From a checkpoint of a small transformer trained on Wikipedia: learned positions, a variant of SOAP for these matrices.
Each number is 500 + 40 x the weight over its row's rms, rounded and kept within 0 to 999. Layers, rows and columns count from 0. Numbers have three digits each. The size before them is the row's rms in percent of the matrix's.

# o: layer 4 attention output (transposed), 320x320, rms 0.0421, rows 123-128, columns 160-239
# v: layer 4 attention value, 320x320, rms 0.044, rows 124-129, columns 160-239
# q: layer 4 attention query, 320x320, rms 0.0521, rows 128-159, columns 160-239
# k: layer 4 attention key, 320x320, rms 0.0545, rows 128-159, columns 160-239
o123 084:540482582458532504525432468506500493521466533509491482466444445482514557463497479508486475518513485552445539558527462451563529498475550480485468517527551536496461509572498483578583497505503484417501526509504542471493535464526519495441520483
v124 094:548492437521504522467567556506477539495437457583484508484497573497512562461519501528419508537543540490468447576444495488516487539587494562400549479513504556584552454466494485483466458482525494522468541562500485464467514513552477591447490532
o124 087:502485576441498427559576502429542557459487530517493466524575513520494508475543452498538498493455490491566451495518475503508488534540463504519563500433400470519446466506564494459518567520563470571512521492452460537417499585472480438500496509
v125 085:465469497533433530559485498533460491532505449431467503543436489507487547509488507513456490487505526472485444489507487522499519560477557540427465543513452533479524503511437493511468528532426506448462474518494413462526597480529472611521523433
o125 084:505473616483450554467483477544524498483449570513479493507475502506499513535518512509551505568466470554499540469533442471525461474436527477500544480486460543521540491559517471457562612503479526469515435456466524536511510465457467509491538537
v126 081:537483601529474485550487455529472490481501505545494550465527522427518547519495587462457541541535516457509554571459556506554455540543498563489494491519450485497462524534551442505569523533446476474447505481516476481499565446482579469540485481
o126 082:552485478417538454468510485500550484491427463491503482487519472488527572435511487453560522505516529512488497497495433528488498569502439458489511516484447493477545544477503526459547509573532499521492466566492551478515474540483517520538482524
v127 084:461515527508431492494567480619472497438483466468473483416456498549487454462573445585456506446478563539562484563528483496501544454504563472552470542557480473530499470511536484495502504523475558448503529443348463456539540472510529473504549518
o127 085:494482493544519549538509502526439485447500476482539478513443474469551458476520551499488555472464491467475483476489519581480519501491538485596489478578433508480500458519514473478487479419457488568519501492595484471444527419460404511496542523
q128 057:497532508488494509466513539470418492417533518464490582525535482422566451526554492531472553456494506575485456484504550527498497527529541551498485498489512563600506495497605521541482432510560484588500513456532497535527468583510553511501523496
k128 047:472515525569499464503486502397468546594537506546435489583501498500467538462562452516457451515458519527452477494437458573504425541471523441480542490483406578469553429422587456461561469510600486477529444524395489493532592601532458475472528488
q129 067:466550513505489529478466517514545533529435559490491456512481514529488500465447487428473457514600554498499451484494442497401557464611521486515488539520556507589513504494468545399496566524536533459508456455490503480502487483439565482512451511
k129 050:502457527489535577448479501559521450497492482550503479460450495550447611504537413501478488531432482427512545424462467506541486435495479404543473432482491481497516458480521530569538446488547506493547404472430521471434534530495519513446509490
q130 063:501466446448454498480455530541521514524533519495482466511533493529509530590428532475487459557526562549454509551457485494532536479515473510516453513534589408486520574473511515465626542515501501455540467494498522453509564445498511449525451551
k130 052:486453467376504499557467511583509500446519485480522440529522519484515474512439530496521484524507465469518484510448474547510510455533475460481487504515546435507485457515496490546478525484508516456488479516499534522500542512510421509541481415
q131 061:480511554489418486522480506481557497500542521503506524506565480508530529490527567487501445526473531516516561533500551516486599497490482487486551501556529508495485498509550479531432491534430529407474476506432511530543501471474509452444552426
k131 049:483535475490519525418537463480502503505534459498530486566486436399461453544551503498450493541440484496467466516518467487440481543502523438485446455475482516444491439555547545483492440573508526535514562523461480529510466500476483458515411515
q132 067:513508460544516476476474534480519512385524581509483485493551492491526528522486463489492470562473487551475493438469502524492503525536491427493584496544495522486451487525483453531506465539546444441468499423556494507514404563483532507561516477
k132 053:507539524507485498489484540550478501580498494458488452495486535497412520510495538460420464463492535530468510514535558482534519511538500540450437571471507486561637480510436479551474433460501544515457455567486486527532521471458587519539492498
q133 057:497494572486547476552538478468479515411481521479484502527488464544434503422548525531462463470525539485535460551487536495508464488478532551461487506474538541430531529563585547472497533506486435437490553431462500471518475475577518484535532512
k133 047:502542514478505490538484510515444489484550457472401467515508446436540556498529472432498469531487370510510464534536535464497470510441412496458550514484503456510514481534491507551499554483543446555504495548534486594457461494479535524450467490
q134 072:510512509492476554453489622511519469486450557468516562487512527575487508522467472522540441528522476564464505506502508424418525557511510534491509526472525593415550567460538576460488526513496465528512536447525498479484581566512487544475517515
k134 058:453481535512571412439538490584546555497487488443467463591501557560560477472525459424479431535477524520531502454479449533533582480495446510454552534488490506539436511542494543557483492468488487500483512497466500470508476476450463609448469529
q135 056:462538567481600546524515611492533460522466469529474567526512475576451519539531517479457491531459558483517492568423425502478483456490494499476568487541525487523490476487530499484514536454431440481485522554461425458515435420459556418500502504
k135 046:539501433483489544551500468525446457481466542461484504568513424482470556524474477436464544495522492514423443490475499473483578469509479528521477497475508500561479405451490490556505546446504546499570545464533550470572534465449454479503438398
q136 059:504503465514547520521486479492482483458408496509521477517447533582519532426473488544424578481522446547519525554538496460483503480561590561563505480490486473560574513508508538483576495475521562442502424535468504471508492394526467535518496500
k136 048:530489463504471503479517567537450471539444604561473594570462479504528498477567508526500487526545500511485492442516485486542484458485471516514489546547523482533471539512499538495503546497495483500492550503517527467445475485516410559501558475
q137 063:478473498550487503551509458451470497538502528439475522520481407511466485502491484468500475458525485532436462470503488467492543496489452497490501488463511515524569487530511567478552501466469463495493520574508462397527523413541440486435465494
k137 049:492501481374471478518452423465572446428453473495511466479507497529532524544448438441606440493458506428545485501483470526453454500495472473487574528544456564525473404479488469567575560439531513543502426534516493439504472444467460429495478461
q138 057:537459477546552546521483417483472521463502532426490499535568474533507572436494580515517416503486455454474494490519520502509494492505488472473508483482481603506515551524548494514453532487523526537529481491429522468497533534472506470485492534
k138 051:497531532482477565424566473509517480484456553460501547522549506542459550577494494479487520554448513529493500512553471462510474532528450494547487510508493464544528547504495479451417430461525476502503531501541548549461479450582490528485479437
q139 062:512523444511494503522479505542503435554537541551497568573518526489526503453477502523491582536521540520550517481499539514541499513495469585533462572507530485566556440483494577511491499460420516454511514491483472492586499518531558563509519495
k139 051:537531542508485491499499434468443549487511443440532534482530546539502496512500448509455533469401463508497503498434558469440616448546485519522511516549611553552527602513487492521552476498495473497520523479516594454493490521512460523492506484
q140 057:440535489494522494443472516458513464450466508464486485533498513439567491507516501462514537473464497533556556489553457488493531442499591520471494451455486574437589585470535410552484556544531514383511471584542562464520545453458538518498525506
k140 047:441467541480424452456452469410518503491444502458540467503505480560453461389507477473510533471502533490555533484487504475521463413518449464514482534500561559511402464483566459502391501469542479529536475521479453575513450456377549527480516513
q141 053:345485505480531483561533490500455497536420552497440545405449529442540492525505535508496466508537409530451455453512601465540492525565474506470545488504598492509504573524469482511537514527498577496522512446535493472505557457475460468559542493
k141 050:528407508469496484408472462468419537581526478440469524496493493497472476534491502505553588475465587472503490568536451504512496435498508454513516465549459566578504567374569469452456444464524435452551520498489472522521495553536518492488560530
q142 062:485538508522471459565467492527547544452484545641516522510462594508473460462458494441460372504543432506484515492469519483580564486471457468475522504514520505531523476550489483556485512503522476585519487466507533489522523538456434508537495501
k142 054:432525481513503518454477508373430521568498463580470473518479470554513561604515536512549497500642493551475562499489495480454469502520505512464447509496534428603497497491491429444521541588491537513507535482441520433575535511516488543430546481
q143 060:496489512498450440512431531439508487498470516492490441537459549494507488463523458418514471441399497462440531494539484509508524510415539453483474439566575460455524524492472518451504492507442505504485501531442520494479637477497469595482501543
k143 049:547500500450512550516526545435510503497562510551518532484466568467547419472467519541588642529511469447510527450484514546578513481520418517470477604484491539489487475523558513477514524520462465440496522523456475516470460502478487374498498512
q144 060:531531456529509483483481557509519543543513506491525543430516444516510431512513496474504539506512543560449524514517509442522427510497433464543473442511475440470449523489473431488510493442456503573494487445544523525554551588523553459610538517
k144 046:501510526511451507509496471474501451521547546541529483486473562450441484501455523427517537492476475497536506459494537539567514549484516488544470495537465502561450516515454478520514420501498521438475466476496486472478493468528548497458475496
q145 062:418553491486530504462547488499509504526549488470538515409463444419506498449482505580485497494503498502496478466516513493510502487500537492557484531526508472534500497513515479466496505572452500575468468490469574448534511461504446508501549513
k145 049:467437570519522507575485429565516489502541489590535516510565529538422458559452526504512445563484518472487538435498521590556443573546499503448516529522560462438478443598480503614540516504472491574531522546535539577525451530477508508471491524
q146 063:476499523509444515498470577509556432516534492493527516467521486479493457490523538445513497448531507476522508530552565523526537476459509562561517496521524641508510545445492460449401552481499419473497433541572520487413485465444490563478462492
k146 045:466554513504538486522525526439504491511536513515508574545506577485506465458515484460497515504490545561479569534576472524487514506509506418499504454434473481537423522534497490523531456531532516582518494572565458438508463564552445529484526476
q147 059:521511469477464478498545498562555522512449539460501522484454491549503438488505488475416493427530531522480467503453494462521510479502481456497495564500465494437482525532486552418479538489536538508518505456430501428519518522487535537542436493
k147 050:546464456538537519491572494434463451481432487506483427453526532518546530441501510503505574506583495416491473473485560509507469559456510417513524441435442439515517454486553457557506526505547486530477525529478475546491463551552560497507494503
q148 068:459498524538514541507545489591492493489437498444492468468517514531439481547415531473444488461553489483466498462533424404441485474488553441467558466492511524468477486462526516409522536417491452525552494458503462493555506487483519536457490481
k148 052:482535477457468494533460498400590537493476564528505468549454430516502491512511590499524507549484488527500486486536441476447493507465497479485529498486463386511466518435570473541514468471502535446487480522486525451512389488481516492562501513
q149 055:521539474525557527463478497550465413507506521515516476463596602503451487460460536469441587525466563472490541483534555495486484506530492454488528481489478392486437390530500437533453449546499550498514497456447536507482485517551540513463491433
k149 050:545472512525426525619466513514538564563482539534569512521462521499531515588536484514507598474424532455554506488470563473532469457442463510459481537498522505504552446441495514466438542486536476438591499487539565493490507518461546459487498527
q150 059:550463543556543463485448466567467466488575449495527477506558455481493553537453513436531493542500470568545471524476537539549476438482465431502462499493517481517552559484469483539477435477419541458475477453550569482499452536530451526536492516
k150 048:621481527520521550539519486463462489547556502534516450501514480503578503474478503519462537472492478475489481545503450549442475472499493584553541520471509529525527487582469474540512486527534549455435482538415524528518537524503497455493451553
q151 062:493534490476478445504478530551473472483420486425493532478558466459468538491459491394406511486482537483438548517429514502510491474524536453506540428553489416449582426432454525499532501457521463523509513536470430448496540481520473498528498501
k151 054:542502518491536517577524495453537532555514530546548450517493397486530459507494492489593566419502522515469516495553568459414545518540504537487533509456502497557460505503516504402493488490555481632511566516526518512476516502439523515486433544
q152 060:593499495522470440468546470511480461503574521511515507498442478566530460457537522522496544506463480463542540486509521513572512453496512450472484522445487475530483476534452541532498465492459489524471490509474516496546525541445504499578514538
k152 047:510509553454546486497452498506457520530478448433481481509516535495547583469526466479430488429478513459488500458402600511544468516521445519480443571480438515559492553432443542478469452456521521468508548475430477490524448603434475502551489485
q153 060:492555540552442465465478447539505544522525509521517538554494494519536501491497503479447488480495427427477494476531482459510472554477566533494476469467497471468529436529427495481495490501532563428467499517485486526486560502471484493545443548
k153 051:501476497437446559538513528442455467490489476494495415507508460567523487431562497591516550536438409436431537488450539540509506515480518492510534527551493496486507501500564474455533504467477496480488502426555441460506417471533416468487511442
q154 069:500540474493494525470480514434502454496509527504552432489508554441504556444506533557467474525503459495501483521459591477560422534499508512485455517543487483577474434533485438506527506507462548527509456484435439468527458528492548497512525478
k154 051:521495509513563501516462506562542531506430483554519563509475449480526565504517485532550614517528538516491495511492550512519506514550538558491546526464475493448547455457442548525555571487553433497504495524487524541476468404590475394557467534
q155 060:539517521489484491478510499491568522530570456424487546466477474517463512558516481515479566508489523444486558512466451504488536476499482514460428419530443506476490551428508544481476480557546534473548523578475419417562493537541503481508526554
k155 049:515488477488509487497480427499448468520435486527504514545491457449451490526548515424508574511532492514525452497550473453552488510512503477541475572442518493490474467433500554512532502461468461492506405499461516471508528465517524535508494440
q156 063:426487538516486529518467481513502532513412530480490591490499492476492506533462531452447427471435497498448460493494471475462525419532534539513509571527466527452477590513492552510571463468505483463517490438509478501513437462541399576492520551
k156 051:520579470532569514507453489551441373528454541483489539496474478445547458448467546435543452475465493517501486568527550532519494548482502448486500525475435437588539466523477501454420507452539482518458523467524511493463556502588507594546492464
q157 054:553493513490498487449436543553509504483455586501445447502500525499490444485468515482577526513450500525448420501448508479499454460429497523485440454436520485477551504523489447410507496559515481441481480466531477450470456500485438464481519466
k157 046:504508473526498536523503487515446488509544432515479546558531501524407443513485499486435471511439456529470547489504487517513536499460547454484574446546500502504446404467487508534524558535449461467486466487440551462485476451495473591575490518
q158 064:543508539419463571543465456414484500438517493395464458438463482532465508504478492503513513562416439488466509526449418518498484480503455499465515438520478505540506477484546476561509415483504433494482497438504516467467459522558536472514530510
k158 052:504509508577472505468473428464565403521434498454493543506561431528536501532501470502482428476464466487556578485522571449461479450414490546552476505442463528559512507394431472531505508480488470547478531493485503503544593485474658489528516542
q159 060:466489544526494530437517541562473555533478497514502449527488533495540477519452532527483523449516551503503491521501429466510517498475569519520480519456458557522552480493498616535485551470536510528502504519581487490463500521486403557494463491
k159 052:477499534449513461526480404493464545500432501449505515490498478513449573510497545460519498463535518423496552496541561490547512461555517469502536495478492537459433511571512493502474487444503505471508502415404553438520530459501491525448442504
v128 081:488490506521537499542457447458607469532479559494493469530461546571509485495512483461525542464408546533582488517562446516452466525533484403526495523522522517446570509493472476511445469510497506419561533496519574455503458467484509496538528478
o128 090:561517542521526465493490535462398528509527493477464490470540532577505537436497468499470421516499487529475536492527428446501496500478514484510543504511561487529426515625425509425496493534529537534528476449373466469462451631456517503470494482
v129 074:473474523496537458527534492489459491486480481502572527568506554553511488580399523478512475459424529484481563519521490507488457505542498516490406492529537506564492395569457469492376418483423515540555539542491517502521518573498513432535490496